{"n_layer": 10, "bias": "none", "extras": ["local attention windows", "shifted keys", "gated attention", "exclusive self-attention", "capped logits"], "init_std_up": 0.0263, "init_std_down": 0.0, "beta1": 0.95, "train_tokens": 906800000}
Each number is 128 + 32 x the weight over its row's rms, rounded and kept within 0 to 255. Layers, rows and columns count from 0. The size above them is the row's rms in percent of the matrix's.

# layer 6 MLP down (transposed), 1536x512, rms 0.0402, rows 138-190, columns 448-511
size [102  96 109  96 120  99  97 101 100  96 108  92  94 100  96 103  93 100  92 106  92 109 111  99 105  93 101  97 118 111  98 113  96  93  97  99 100  98 100 102 100  94 101 100  94 101 105 100 102 113  99 106 111]
[[161 148 135 125 115  88 134 153 110 132 160 139 184  68 110 157 132 120  81  68 139 147 110 150 109 141 168 135 109 173 135 193 173 115 122 124 168 156 124 100 162 164  91 168 144  64 107 168 143 129 133 178 152  96 146  86 140 125 184  85  62 115 149 134]
 [131 137 146 162 175 136 115 105 115 139 101 141  64 141 171 120 114 180  88 110 137 123 130 119 145 124 183 159  70 153 126 117 144 151 106  86 158  80 158 150  91 106 180 110  41 149 149 122 106 118 148 147 159 135  98  88  72 151 170 125 159 101 112 155]
 [164  83 156 126 132 165 131 140 121 150 105  99 153 138 151  84 155 172 149 108 130  79  32 133 122  57 158 128 166 158 113 126 134  72 159 111 150 203 123 110 136 123 135 107 183 170 114 136  73 173 173 138  87 126 161 113 109  62 118 158 142 200 117 112]
 [134 129 183 154 142 133 140 117 175 136 159 156  86 165  98 124 116 232 128  79 101 107  98 170 130 117 179 159 121 147  72 121  91  64 161 130  78 109 152 113 134  88  68 109  84  99 109  97 106 104 144 170 119 147 119 142 103 126 199 130 105 159 101 100]
 [118 158 106 124 131  69 136 171 129 158 125 107  93 135 124 119  77  59 174 119 108 155 177  91 169 117 131 100 149 194 174 114 118 178 110 130 119  88 123  57 102 125 106 133 171  79 115 130 107 107  99 102 141 140 146 131 132  82 115 147 104 180 122  67]
 [194 133 155 101 170 104 124  97  95 164 168 162 130 170 134 184 122 163 114  95 146 113  69 137 193 151 109  69 101 152 126 155 129  89 144 119 124 113 163 159 104 146 149 140  70 166  55 140 194 110 110 169 153 102  99 103 197  63 137 120  89 110 212 107]
 [112 147 131 129 104  92 131  84 158 135 175  60 145 132 118  85  98 124  88  96 105 136 101 117  57  88 145 187 144  90 141  98  20 103  96 198 119 160 156 110 113 187 137 102 103 143 115  75 164 141 130  65 154  90 169 151 141 120  81 142 140  43 215 127]
 [161 146 121 199 158 104 121 129  99 166 142 209 153  41  75  82  92 154 144 109 145 175 144  72  89  98 117 149 123  86 155 120 141  97 166 148 113 159 113 120 157 179  87 172 177 153 120 121  92 100 144 166 135 111 146 102 150 156 131 140 165 155 109  91]
 [124 149 111 197  91  79 106 162 111 137 123 125 123 150 180 188 105 127 127  57  88 166  76 115 127  78  67 127 101 108 106 110 102 179 103 122 109 114 149 188 119  78  79  97 118 110  99 118 143 138 130 107 160 151 210 118 134 133 173  77 117 115 148 108]
 [121 135 155 136 165 157  95  76 147 138 125 139  87  86 107 144 176 112 133 150 152 143 127 109  93 150 130 180 106 154 116 152  81 124  83 120  76 120 146  93 123 112 106 129  96 120  69  87 114 162 148 156 134 130  74 121 173 137 151 147  79 130  84 124]
 [ 89 156 171 135  78 118 144 123 116 113 136 141 102  77 146 205 135 115 118 122  86 115 139 134 202 154 163 159 138 202 127  82 132 127  93 128  90 126 120 103 161 119 154 157 197  75 106 153 109 138 119 101 142  79 135 101 110 204 108 126  83  40 106 141]
 [132 126 145 120 121 178  94 190 145  94  97 126  78 128 114 145 136 109 141 105  85 103 146  63  80 126 117 161 124 119 186 106 109  97 187 174 148 168 131 124 150 184 155 137 111 113  87  85 110 138  78 148  90 151 125 148 134 117 211 134 169 124 173  77]
 [131 117 135 167 134  86  87 181 129  62  95 114  95 123 135 120 137  85 130 173 168 161  60 144 124 100 144 141  75 101 102 155 165 123 117 174 117 107 207 100  64 111  70  86  90 132 152  75  93 103 173 115  99 173 134 141  56  99 146 145 114  82 116 133]
 [110 116 111 112 125 136 146 102 114 103 159 105 114 119 151 132 119 138 115 112 114  98 139  99 127 185  81 127  90 128  76 131 140 137 126 174 136  87 147 141  61 106 162 115  93 184 159  81 157 116 167  82 173 107 157 164  95 132  83 136 111  96 102 136]
 [122  73 160 176 126 140 130  91 158 113 117 223 120 126 177 118  83 171 143  99  70  70 157 167  97 163 120 114 151 104 190 142 138 138 117 156  80  69 129 153 152 130 138 125 145 160 190 145 128 132 144 115 171 162 118 155 114 109 100 189  82 140 158 130]
 [161  92 100 141 114 137 124 145  95 181 124  86 113  95  76 136 137  82 174 117  75  93 157 113 118 115 120 108 166 148 202  93 156 155 159 140 143 159 103 172 119  92 126 135  83 118 154 120 113  88 103 125 139 154 137 133 160 196 135 119 108 119 180  98]
 [110 104  87 125 134 142 119 109  78 111 107  86 119 175 121 161  89  94 135 102 129 181 141 123  91 142 167 117 167 142 197 125 130 130 173 160  90  94 102  57 124 135  96  72 133 124 111 148 122 201 123 136 181 113 125 120 115 182 117 138  42 163 112 131]
 [ 99 102 157 183 103 118 167  95  67 111 173 166 145 158 148  62 163 156 141 134 191 121 130 135 149 153 118  88 113 164 166  86 154 134 185 165 145 111 105 123 142 160 130 119 204 112 151 136 161 174  96  68  95 104  71 128 140 110 134 147 161 170 134 126]
 [ 74 139 125  56 122 100 149 139 145 111  73 180 108  98 194  88 120  98 143 125 141 169 138 220 110 119 109 118 106 109 116  90  40 162 163 120 103 146 146 183 148  97  61 114  89  98 165 101 144 156 103 127 183 104 134 141  85  98 151 146 139  97 150 147]
 [126 101 165 104  56 126 133  83 131 114 186 158 121 111 138 135 166 157 182 146 147 145 172 164 134  49  51 107 115 155 151 168 151 167  99 200  81 158 164 115  84 166 157 126 101 165 103 112 155  89 114  70 123 132 150 173 177 109 127 111 160 126 108  89]
 [123 141  52  93  64 112 109 124 132  92 171 186 134  85 150  89 163  90 105  87  62 125 108 117 150 135 165  97 145 111  79  54 132 149 155 106  90 116 117 140 137 126 103  39 170  53 155 129 173 105  53  81 198  91 134 151 125 153 116  93  93 102 166 100]
 [158 124 138 113 148 141 100 111 144 152 118 110 149  87 177 127 132 153 195 162 114 155 117 183  88 113  71 134 110 126 133 104  71 178 131 112  44 146 124 123 142 119 126 145  78 124 184 125 114 171 169  89 178 120 165 163 124 112  98 161 145 181 102 131]
 [ 88 145 137 105  95  90 163 123 114 118 139 151 153 166 164 132  70 202 121 120 114 127 146 125 128 106 102  70 105  96 140 140 167 127 168 153  80 147 146 112 118 155  88  52 170 126 119  60 187 107 115  51 143 152 167 103  87 110 123 185  79 133 173 161]
 [136  87 120 131  98 119  65 137 181 108 169  49 165 152 146 111 105 125 162 231 155 119 141 134  84 147 131 134 146 226 116 102 149 147 100  96 145 146 185 118 108 153 185 114 127 168 141  75 181 121 104 103  62 124 136 104 117 162 140 107 134 117 143 111]
 [ 84 132 185  94  73 162 171  99 175 107 106 146 112 135 142 140 125 116  80 139 173 124 114 189 132 142 126 126 154 113 147 157 104 120 105 175 136 161 181 157 137 174 145 112 116  90 148 121 103 105 111 151 151  91 152  95 140  91 126  86 108 109 124  94]
 [128  84  69 144 141 114 117 108 144 167  68 129 130 104  66 119 142 144 125 116 108 135 162 195 113 106 133 114 169  98  65 201 153 173 128  94 133 173 155 134 117 130  85  85 140 111 141 130  83 105  71 140  82 168  38  73 121 153 140 134 124  79  93 146]
 [114  71 123 124 145  81 123  99 116 169 101 178  43 144 145 110 117  74 163 160 105  35 114  97 105 103 115 183 125  89 127 143  54 125 127 106 129 228 127 138 105 118 116 143 124 168  97 103 100 135 142  97 151 131 119 112 174 147 164 125 140 167 199 108]
 [128 147 154 139 111 103 147 153 167 171  77 118 114 111 135  62 152 109 106 143 167 198 138 138 121 136 103 131 151  57 129  79  96  90 115 152 144 211 142  91  98 152  49 100 145 140 103 129 175 128 105  99 136  89 113  68 147  66 104 189 146  96 133 105]
 [168 117 139 134 113 136 125 121  86 167 114  74  89 182 141 101  96 138 132 123 103 180 112 136 159 123 127 108 157 151 134 125 109 133 159  97 103 119 169 130 125 128 145 154 117 170  97 101 193 109 169 106 163 126 125 150 101 140  95 117 175 154 135 105]
 [160 167 179 106 119 120 127 116 141 110 128 148 122  93 120  91 130 163  82  98 115 147 111 153 219 111 116 117 144 181 102 126 136 126 166 152 110  40 113 135 122 105 134 103 143 189 113 141 114 125 150 100 106 180 161  95 163  99  73 106 146 188 153 146]
 [153  98 119 125 100 179 121  68 175 159 165 177 126 112 144  76 143 126  60 139 158 141 206 147 110 109 169 145  98 139 107 156  79 103 219 169 158 103 158 162 158 143 118 107 121 131  93 125 103  83 131  91 164 130  90 130 114 138  98 125 103 140 115  75]
 [111 143  89 112  92 133 120 151 129 101 161 145 127 126  72 146 140 133 101 108 102 152 113 155 116 106 130 134 147 138 123 108 149 156 111 162 104 165 110  87 146 100 174 102 105  94 135  72 140  71 113 153 147  97 170 171 173  88 150  99  89 115 123 145]
 [165 105 154 144 130 108 144 153 137 108 139 178 118 142 166  91  89 122  99 164 170 148 142  92 133 174 116 143 132 129 186 117 154 135 115  86 167 162 124 140 103 120 146 124 140  57 108 164 166 195  86 139 111 156 185  90 123 173 116 112  56 156 116 206]
 [120 130 105 125  66  90 149 132  76 148 120 106 101 138 146 145 151 115 110 187  96 138 137 123 145 136 160 180  12 161 164 105  80 122 183 100 117 165 121 102 128 126 102 115 151 111  71 107 105 107 201 146 106  84  87 125 162  98 155 127 134  96 157 102]
 [115 152 147 149 159 154 155 119 104  87 156  64  82 126 133 154 124 141 139 167 165 134 161 156 179 149 142  94 100 123 112  38 115 143 114 172  49  91 142 150 121 132 173 103 114 121 180 117 168 101 178 151 133 140  78 144 136 126  96 168  90  69 106 140]
 [151  83 117 147 220 124  88 179 111 125  98 149  94 118 197  81 123 130 169 116 162 137  69 147 157 167 116 124 170 182 163 189 135 137 106  23 131 103 103  94  86 114 159 130 179  86 117  96 152 111 114 170 151  91  96 137 134  97  95 144 146 136 133 126]
 [189 118 145 131  63  60 137 113 116 176 127 101 131 167 126 116 115 112 108 104 145 171 135  95 148 146 147 147  46  87 166  71 162 155 121 101  97 152 144 135  74 107 151  96 101 105 111  85 127 147 170 152 140 123 112 140 161 125 105 173 158 215 121 193]
 [181 118 160 180 145 114 123 152  97 150  98 146 126  85  25  88  71 132 159 117 115 138 160 177  57 143 100 140 125 167 108 106 112 167  80 169 190  94 121 114 149 130 134 103 103 168 111 147 139 125 109 148 176 127 112  87 117 126 181 117 124 207 149 148]
 [125 174 152 110 171 109 100 112 110  77 110 104 154 113 122 169 139 141 148 152  99 172 137  96 125 113 157 114 114 149 129 103 166 148 111  97 144 144  80 166 130  88 131 117 137 155 109 130 153 164 153 101  84 148 132  89 147 137  77 125 121 125  93 116]
 [131 144  95 110 132  86 127  85 184  71 142  84 111 111 151  80  83 123 142 106 103 133 134  90 190  64 163 129  83 186 108 140 157 129 130 163 182 147 170 125 138 145 164 133 132  77 102 134 169 161 139 100 173 103 120 188 142 133 175 163  62 140  95 102]
 [128 182  64 105 173 132 157 121  91 180 155 114 191 170 115 146 139 144 136 160 136 147  76 222 129 116 188 100 176 143 102 118 120  83 131 163 104 139 139 140 106 183 111 104 104 161 136 132 186  75 153 170 114 149 171 176 104 126 189 108 137 107 128 123]
 [130 130  79 109 149 110 129 180  82 175 176 121 109 139  92 126 105 198 113 125 155 151 165 109 131 130  95 167  92 126 103 190  90 100 191 103  82 119 157 151  97 160 108 183 114 126 104 121 139 124 140  96  90 118  99  91 134 103 157 105 192  80 140 143]
 [ 84 137 189 163 107 181 169 152 141 158 115 129 162 122  97 167  54  99  98 140 133 131 175 126 136 129  91 136 191  80 128 140 100 153 114 131 179 100 146  91 120 155 159 110 191 111 100 119 100 133  50 145  88 133 135 136 124 110  99 196 177  75 123  53]
 [125 182 109 165 115 111 126 166 108 140 156  86 116 132 112 157 117 155 169  75 150  94  57 138  98  90 136 140 112 206 157 129 113 118 120 116  98 139 155 126 125  53 137 122  93 170 165  92 147 120 138 202 169 125 107 120 103 135 131 131 134  96 157  83]
 [154 131 180 167 145  97 133 131 167  95 171 150 146 151 185 145  60 171 165 141  92 146  61 129  85 115 187 102  78 178 174 102  95 141 126  72 125  53 161 134 107  87 160 166 120  90 125 135 150 125 144  49 120 103  93 138 138 151 123 135 148 101 144 181]
 [166 153  60  69  86  99 142 114 174 200 117 153 142 120  72  87 146  67 126 147 116 113 135 147 103 121 172  93 163 106 128 185 176  99 144 135 134  75 180 115 115 140 117 178 112 125 125 153 145 122 104 141 100 145 143 115 128 128 180  90 124 123 117 163]
 [133 154 138 111 142 136 111 142 160 113  95 196 143  92 118 138 104 114 154 173 137 150 120 109 128  97 154  82 147 127 109 234 189 139 168 123  94 123 136 140 149 103 157 159 101  65 125 105 144 112 138 130 133 194 118 120 126 171 132 149  97 115 117 132]
 [104 109 174 213  95 170 221 106 123 125 140 102 163 108 141 145 125  92 149 162 104 142 133 115 103 119  93 150 169 110 138 120 128 208 110 212  77 130 130  62 101 155 136 148  81 102 129 173 141 133 191 118 103  96 135 135 142 155 148 119 109 140 166 138]
 [136  85  79 164 169 110 105 180  83 106 195 108 177 149 128 161 116  98 164 132 105 142 143 160 128 111  79 156 137 116 142  96 102  81 146 157 100 125 123  92  70 140 157 133 110 125 178  69 164 164 149 101 121 151  95 168 105 177 125 160 183 113 127 125]
 [152 106 126 172 104  77 109 166  88 160 158 155  68 134 134 109 138 137 167 125 140 167 123 166 138 123 127 187 133 109 139 112 111 162 198 114 139   9 169 105 122 127 168 101  95 119 123  92 152 139 137 101 117 155 125 133 128 127 127 179  97 116  45 174]
 [151  93 115 159 195 154 161 168 142 177 125 168 166 183  63  88 146 189 125 147  53 161 123 164 193 108 198 163  36 185 118 153 100 100 161  98  92 173 108 161 183 107 138 161 114 132 150 109 212  84 146  98  66 106 119 160 156  57 174 124 153  98 147  97]
 [ 95 125 189  69 146 142 115  91 131 154 132 130 173 156  83 128 101 100 190  93 128  97 149 115 109 131  98 115 154 170 163 112 116 142 134 141 167 186  97 128 126 151 145 100 136 150 140  87 116 129 119 211 146 110  78 159 110 127  99 141 140 115  67 154]
 [104  58 141  77 188 194 151 116 108  67 166  63 159 113 176 137 105 118 117 141 157 127 112 132  56  85 156 114 126  68  99  90 189  97  76  98  68 141 137  75  85 130 152 138 119 135 109 127 158 121 128  38  86 147  68 152 146  86  66 138 153 137  90 145]]
# layer 6 MLP up, 1536x512, rms 0.0502, rows 139-190, columns 448-511
size [100 109  90 118  98  96 103 102  97 109  93  95  97  99 102  95 103  99 107  99 109 111  99 105  93 101  96 120 108  93 107  92  97  96 102 102  96 101 100 104  95 100  97  91 101 100  97 103 113  93 103 109]
[[154 156 115 141 131 148 100  69 131 142 151 140 139 108 152 148 117 102  93 105 133 134 181 139 188  88 149 131  99 118 141  49 138  70 109 123 121 129 113 154 159 125 132 195 162 125  95 120 134 172 119 124 100  67 139  80 146 121 144 208 169 103 126 155]
 [ 85  94 159 131 148 156 107 138  87 118 110 104 100 117  76 102 107  87 149 141 193 103 150 171 124 251 118  99  98 163 105 159  82  91 145 119  85  92  81 153 112  68  97 101 146  91 115 158 100  96 152 153 137 142 165 138 106 153 149 118  72 176 179 122]
 [166 137 131 113 116 165 157 101 113 122 148 105 184 119 151  62 159 181 126  97 128 108 159 116  88  88  96  91 117 139 111 141 131 141  92 132 118 134 204  95 151 107 206 224 116 103 202 119 171 117 136 159 132 140 228  92  94  79 143 169 149 145 145 139]
 [190 171  93  66  78 186 164 135 149 128 103 141 143 125 135 128 169 101  97 125 107 118 135 104  86 104 102 116 101 122 105 112  89 124 137  72  94 174 141  88 173 140  93 138 126 169 120 128 108 160 161 202 111 154 116 130 210 175  97 118 177 125 166 119]
 [136 135  99 109  65  70 117 145  72 114 166 146 137 139 116 149 108 138 139  53 121  81 140  89 153 184  84 120 161 115 155  72 145 122 146 102  95 172 139 117 151 172  75  97 157 135 145 135  85 106 119 145 105 159 160  95 164 114 131 150  74 115 157  96]
 [116 104 107 157 170 160 114 142  98  93 152 186 171 153 159 198 150 141 115  63  89 150 142 103 128 178 132  83 148 114 102 157 157 165 167  73 125 139 114  99 139 144 120  65 177 114 155 142  98 117 112  97  82 168 119  96 127 180  90  76  96 120 178 159]
 [136 151 101  77 150 128 112 161 129  47 155 125 132 155 127 104 112 116 106 168 121  52 119 106  88 131 153 149 133 175  62  84  57 104 139 162 201 125 111  82  89  94 164 140 145  91 157 121 174 104 149 191 104 106 107 193 138 155 121 140 180 139 140 107]
 [100 137 124 145 132 119 118 100 125 108 164 126  97 156 109 104 116 109 168 108 185 100  87 108 155  78 165 145 165 111 142 108 145 117 159 142 166 116 152 132 118 105  99 129 149 134 156 132 144 136 159 142 139 109 126 136 140 138 128 137  94 185 113 159]
 [181 115 126 116 134  47  82 107 134 137 190 179  90 103 187 159  75 121 131  80 143 140 173 128 130 142  89 151 132 108 159 108  43 169  64 112 163 105 162 114 150 116  86  92 116 118 126 102 129 105 124 163 120 157  60 121  95 114 115 125 100 113 107 195]
 [172 113 138 152 223 115  69 175 105 133 171 124 113 163 105  98 151 101 161  94 141 173 108 118 146 161 166 118 100  79 120 198 160 133  52 166 174 147 115  80 141 117 139 119 158 144 151  61 111  76 170 141  74 204 105  98 156 153 150  89 109 140 134 135]
 [114 127 152  62  89 108 127 148 114 123 133 163 113 170 127 132 142 146  34 157 134 141  98  81 113 133 105  73  83 119 120 143  99 122  97  96 174 136 184 157 164 124 128 137 154 141 113 174 152 194 130 150 106 133 105 120 146 166 158 203 111 132 157 161]
 [146 194 175 158 137 187  94  87 126  83  92 126 114 162 114 110  85  77  86 127 125 208 117 137 151  97 152 147 141 136 124  65  86  99 153 127 151 107 124 135 109  98 133 191 102 113 147 161 154 160 118 135 137 107 139 155 133 172 110 135 115  92 194 165]
 [102 148 129  62 131 145 126 127 113 144 105 139 131  91 104  99  83 106 184 110 139 151 111 144 169 151 144 114 124 197  94 135 131  72  89  95 102 185 133 148  96 129 133 141 162  84 119  67 159 143 156 147  98 129 146 144 131  96 147 198 116 144 146  92]
 [125  97  94  81 129 160 166 128  86 197 112 115  87 118 124 124 169 130  86 136 108  93 154  68  98 138 130 114 138 186 178 157 115 152  97 121  89 102 153 136  72 103 159 143 160  86 164  84 140 124 140 183  96 117 131 164 153 115 143  85 155 107 155 177]
 [154 105 143 161 121 155 125 182  73 153 126  98 153 134 118  71  65 177 129 156 109 148 182 124 107 122 121 169 118 118  89 144 131  92 139 109 178 147 157 169 181  94 109 131 129 173 127 128 134 173 126 124 106 104 135 157 147 140  75 115  96 108 161 138]
 [175 148  97  82 118 193 146  89 173 151 138 127 179 156 102 123 223 114  93 124 100 143 148 127  83 134  92 127 171 228 118 113 140 131 110 114 151 101 102 155 151  77 113 101 165 167  61 173 189 114 135 113 130 163 144 113 107 149 162 188  96 114 151 185]
 [119 106 171  54 106 151 149 120 168 137 150 184 137 136 152 104 169 141 144  90 146 135 132  94 126 182  80  66 168 210 113 163 128 166 130 135 188  79 130 148 176  99 148  90 163  87 193 101 159 186 139 130  61 115  92 133 131 129 205 136 138 129 162  95]
 [129 186 112  62 133 121 142 118 160 138 138 141 127 153 129  87 160 125  71 158  74 106  97 119 153 141  67 164 145 115 149 109 100  74 113 137 153 180 110 126 125 107  90 201 134 109 118 147 164 105 146 125 177  86 147 155 122  91 159 126 164 162 183 151]
 [111 207 122 149 182 118 124 157 109  96  96 106 148 162 140 124 159 125 150  93 139 137 100  69  85 162  51 199 159 130 155 106 137 127 126 141  70 183 141 185  80 168 139 155 133  96 126 160 168 113 125 160 178 113 150 139 226 131 153 156 132 169 129 206]
 [165 230 183 114 101 145 128 170  75  62 157 128 102 103 119 115  96 153 158 130 153  80  97 139 112 137 105 109 130 118 104 142 132  37 130 127 134 100 114 160 107 103  98  70 150 114  70 165 101 173 157 129  80 154 130 105  97 142 106 176 136 149 151 155]
 [120 116 179 170  66 156  57  67 131  88 134 131 167 122 158 127 140  98 152 130 103 124 187 106 127 171  96 169 150 183 124 119 131 123 163 159 112 142 130 125 147  80 102 173 119  89 139  99 111 137 143 193 148 126  86 111 157 113 128 102 139 121 170 123]
 [135 124 181 101 126 173 124 123  99 133  77 113 120 130 127 104 152 181 129  79 144  89 161 121 140  82  82  99 104 136 111 113 134 110 163 156 134 109 121 146 130  74 120  83 105 100 167 167 141 108 167 119 131 120  96 169 146 130  92 104 137 161 136 179]
 [143 174  95 136 131 146 169 139 121 130 114 129 201 151  89 133 143 112 134 133 157 171  91 156 148 152 127 111 138  82 134 115 117 134 100 171 102 135  99 134 174 122 145 115 123 121  90  66 135 111 131 140 125 195 194 118  92 127  90 136 169  75 167 151]
 [123 130 108  91 186 157 151 114 154 133 195  81 201 164 121 152 146 130 160 141 124  85 180 172  70 133 100  82 137 164 135 154 163 145  98 105 181 131 161  97 141 121 148  96 104 105 172 142 123 134 150 112 134 127  94 132 130 142 110 116  76 140  91  83]
 [132 149  60 133 175 121 126 123 136 163 126 168 105 132 125 106 160 135 121  98  71  43 151 162 134 140  92  92 119 185 177 114 106  70 114 172 129 123 126 158 118 144 175 181 118  86 194  39 124 119  95 119 165 149 143 162 145 128 129 142 131  94 123 141]
 [160 165  95  69 127 102  95  79 114 171  83 103 113  62 100 151 157 136 120 108 139 152 140  87 143 129 159 161 148 168 142 132 145 122 102 149 179  87 185 173  68 152 217 140  87 154 120 133 133 122 117  91 133 118 151  75 147 168  96 110 113 101 116 140]
 [118 132  95 114 105 116 129 161 144 150 160 118 121  81 111  82  96 177 114  99 106 149 106 120 160 163 165 155 126 158  69 133  96 103 100 211 137 200 173 120 160 162 132 107 146 105 163  98 196 105 146 135 112 144 149 149  93 155 163  56 143 148 129 142]
 [113 109 154 148  92 156  80  26  99 208  99 152 104 122 127 132 116 120 119 140 131 127 107 101 214 181 185  75 132 157 147 133 182 120 158 150 129 140 122 142 174 152 154 110 139 127 117 102 150 112 132 125 138 118 206 103  98 184 134 129 127 186 172 146]
 [141 154 157 129 137 154 136 118 111 157 137 129 185 119  94 163 127 145 186 194  96 123 136 113 126 128 131 104 103  80 107  88 136 174 133  89  67 123  89 176 196 128 149  88 136 149 100  93 110 139 129 105 117  94 114 134  99 180  93 173 129  96 154 106]
 [132 194 111 149 145 181 154 150 169 106 174 191 110 141 114 159 187 118  90  81 131 125 178  99 216 144 163  76  98 135 181 126 104 109 107 136 145  87 142 181 137  88  83 169 202 153 170  91 148 154 111 180  81 109 180 107 148 178  98  79 151 178 100 104]
 [101 104 113  72 113 150 144 130  59 121 150 133 158 134  76 150 115 137  90 145 188 142  60 132 138 132 138 121 174 136 150  88 188 122 156 188 136 100 171 131 142  92 134 176 159  75 124 139  82  94 165 168 141 169 172  77 166 193 129 122 178 121 133  94]
 [100  85 130 131 109 113 158  83  82 113 108  70 160 122 109 117 142 220 108 140  92  86 111 169 167 108 169 110 170 142  68  38 176 125 128 191  87  96 122  62 120 125  55 133 141  93 132 107 154 129 189  92 106 152 122 136 182 133 107 189 182 159 140  83]
 [122 168 129 122 117 132 169 140 146 126 169 198 202 114 150  95  88 118 156  94 110 100 121 129 204 106 141  72  93 163 124 124 101 140  73 157 168 149 135  97 139 124 135 188 151 107  93 115 171 156 187 176 147 132  90 182 210 162 153 127 138 114 119 151]
 [105 146  65  37  93 131 149 132 116 154  83 106 163  98 207 129 155 146 146  71 178 130 101 138  83 126  67 152 170 127 113 149  63 107 103 147 135 126 110 156  55 124 166  79 172 114 147 112 141 111 119  93  66 116 168 135 165 103 126 105 140 122 133 150]
 [129 150  90 152  88 150 125 162  99 153 190 119 199 100  84 151 144  55 115 106 126 138 136 168 131 115 110  92 115  93 140 148 160 120 189 100 121 120 104  44 108  82 106 113 162 120 146 126 163 122 117 169  92 195 131 137 136 114 130 144 136  90 105 134]
 [220 165  51 117 130 128 158 141 112 161  95 166 118 118 189  89 154 132 109  94  89 142 146 177 142 111 169 112 108 122  99 117 166 128  95 126 119 105 130 128 153 112 123 158 135 140 195 117 185  74 135 145  87 127 167 192 130 147 136 156  93  49 105 113]
 [149 131 127 104  68 128 144 140  99 137 139 144 133 123 186 189 122 142  65  60  92  77 162 172 155  85 194  75 117  86 119  95 191 116 154  62 115 107 137  82 147 151 140  98 120 105 118  67 111 115 130 108  59 138 150 146 136 102 154 157 100 126 101 140]
 [155  89  91  98 127 147 100 160 118 145 115 148 156 172 124  96 188 106  94  73  97 143 135 119  89 134 179 103 125 127 127 138  91 122  27  87 136  99 168 187 189  93 113 152 121  88 123 146 141 144 136 144 135 168 133 108 179 149 115 111 169 118 139 148]
 [167 154 129 135 123 134 114 124 103  95 122  98 171 146 121 110  80 149 105 104 104 169 127 159 117 150 119 155 141 101  67 142 145 123 110 125 127 130 118 193 154 172 121 103 133 165 121 118 103  72 138 121 131 114 105 162 105  97 132 108 119 155 142 149]
 [106 112 132 153  83  74 131  80  92 114 164 117 172  78 173 147 175 134 119 146  92  88 151  81 120 160  96 153 160 145 130  73 109 144 148 154 112 173 142 117 133 147 133  81  89 139 139  99 143 145 123 148 102  95 141 136  96 150 147  82 153 132 130  94]
 [121 112 161 137  87 157 189 138  68 106 114 165 118  96 172 188 170 157  98  92  91 106 103 130 156 102  97 159 106  42  64 137 170 174 127 115 151 174  95 166  89 114 146 111 114 146  88 125 101 126 138 186 130 187 113 172 112 103 161 166 156 119 105 132]
 [ 88 191 153 103 128 165 151 102  96  68 119 183 118 120 156 160 101  72 156  93 159 114  63 124 180 153 114 129 136 124 137 148  81 142 173 133 169 133 134 150 105 171 127 149 136 108 169 108 179 133 149 173 115 114 122 103 114 210 124 140  92  98 116 108]
 [171 141  14 126  88 114 134  97 155 191 125 191 177 153 166 152 124 102  50  90 156  97 132 126  94 177 149 125 134 148  88  75 169 134 173  95 170 103 146  86 154 102 142 163 171 116 171 120 197 119 161 117 148 116 127 183 115 103 158 102 176  77 170 100]
 [119 184 160 113 117 149  92 120 118 149  94 127 158 192 110 121 141 100 162 147 206  88 119  39 181  83  74 182 122 137 166 155 140 137 110  81 151 166 107  81 128  70 120 177  67 129 171 151 104 126 104 112 183 107 113 123 122 199 132 106  85 134  82 122]
 [143  87 104 137 112 151  67  95 114  90 125 123  94 154 161 140  72 139 140 125  72  46 116 124 101 152  43 132 126 135 124 103  78 151 104 176  75 201 121 172 130  78 146  67 128 165 187  71  60 108 138 177 135  43 177 116 172 107 143 109 197 150 153 108]
 [112 145 106 128 134 124 142 128 113 134 136  73 153 119 130 107 158 132 115 106 205 156 192 163 121 166 146 137 173 185 145  94 110 107 164  93 150 132 168 110 166 119 172 123 145 115 104 145 124 175 138 170 114 174 104 120 160 128 113 180 119 114  94 144]
 [161 153 104 176  90 137 121 109 119 188 177  81  94 127 142 140 127  83 110 165 101  82 126 134 159 125 137 106 181 142  74 185 141 101  74 115 120 163 123 136 108 132 114 170 171 150 151 137 131 121 152 171 131 102  91 127 148 155  99 139 105 141 140 122]
 [124 138 163 134 145 123 180 112 105  94  95 164 140 114 125 175 141  88 180 159 110 131 105 148  96 153 107 146 184 156  69 211 110  99  94 143  87 122 128 141  97 149 150 183 173  87 131 158 134 153 143 124 102  77 141  92 190 151  72 133 148  80 114 117]
 [123  98 101 159  97 132  59 128 158 111 160 158 144 108 159 155 144  99 135 120  90 183 112  47 110 159  83 123 159 113 109 125 183  58 154 144 150 100 141  76 151 119 140  99 225 119 159 152 123 122 153 116  96 140 126 116 187 199 161 167  66 145 117 176]
 [155 185 142  96  97 159 130 131 168 161 116 170 136 171 154  92 141  80 167 121  96 135 165 102 162 119  86 167  83 109 139 139 133 170 121 115 139 100 123 153 136 143 187 100 191 113 150 196  95 115 194  93 113 200 153 143 156 140  86  83 120 136 110 119]
 [136 126 122 162 124  90 114 111 146 210 159 153 160 130 135  72 116 111 196 157 150  89 139  81 104 179 141 128 119 111 102  83  88 170  73 117 182 171 105 113 141 135 157 143 113 150 106 143 142 128 163 187 197 157 111 196 152 118 120 184 190 100 123 109]
 [122 117 129  36 176 185 166 141 107 103 139 155 134 161 142 156  82 163 126 143 146 159 112 125 139  72 125 105 110 117 133  73 157 123 116 122  94 118 164 113 160 179 156 195 159 109  71 149  89 159 168  84 178 116 110 151 125 142 127 190 152 112 132 108]]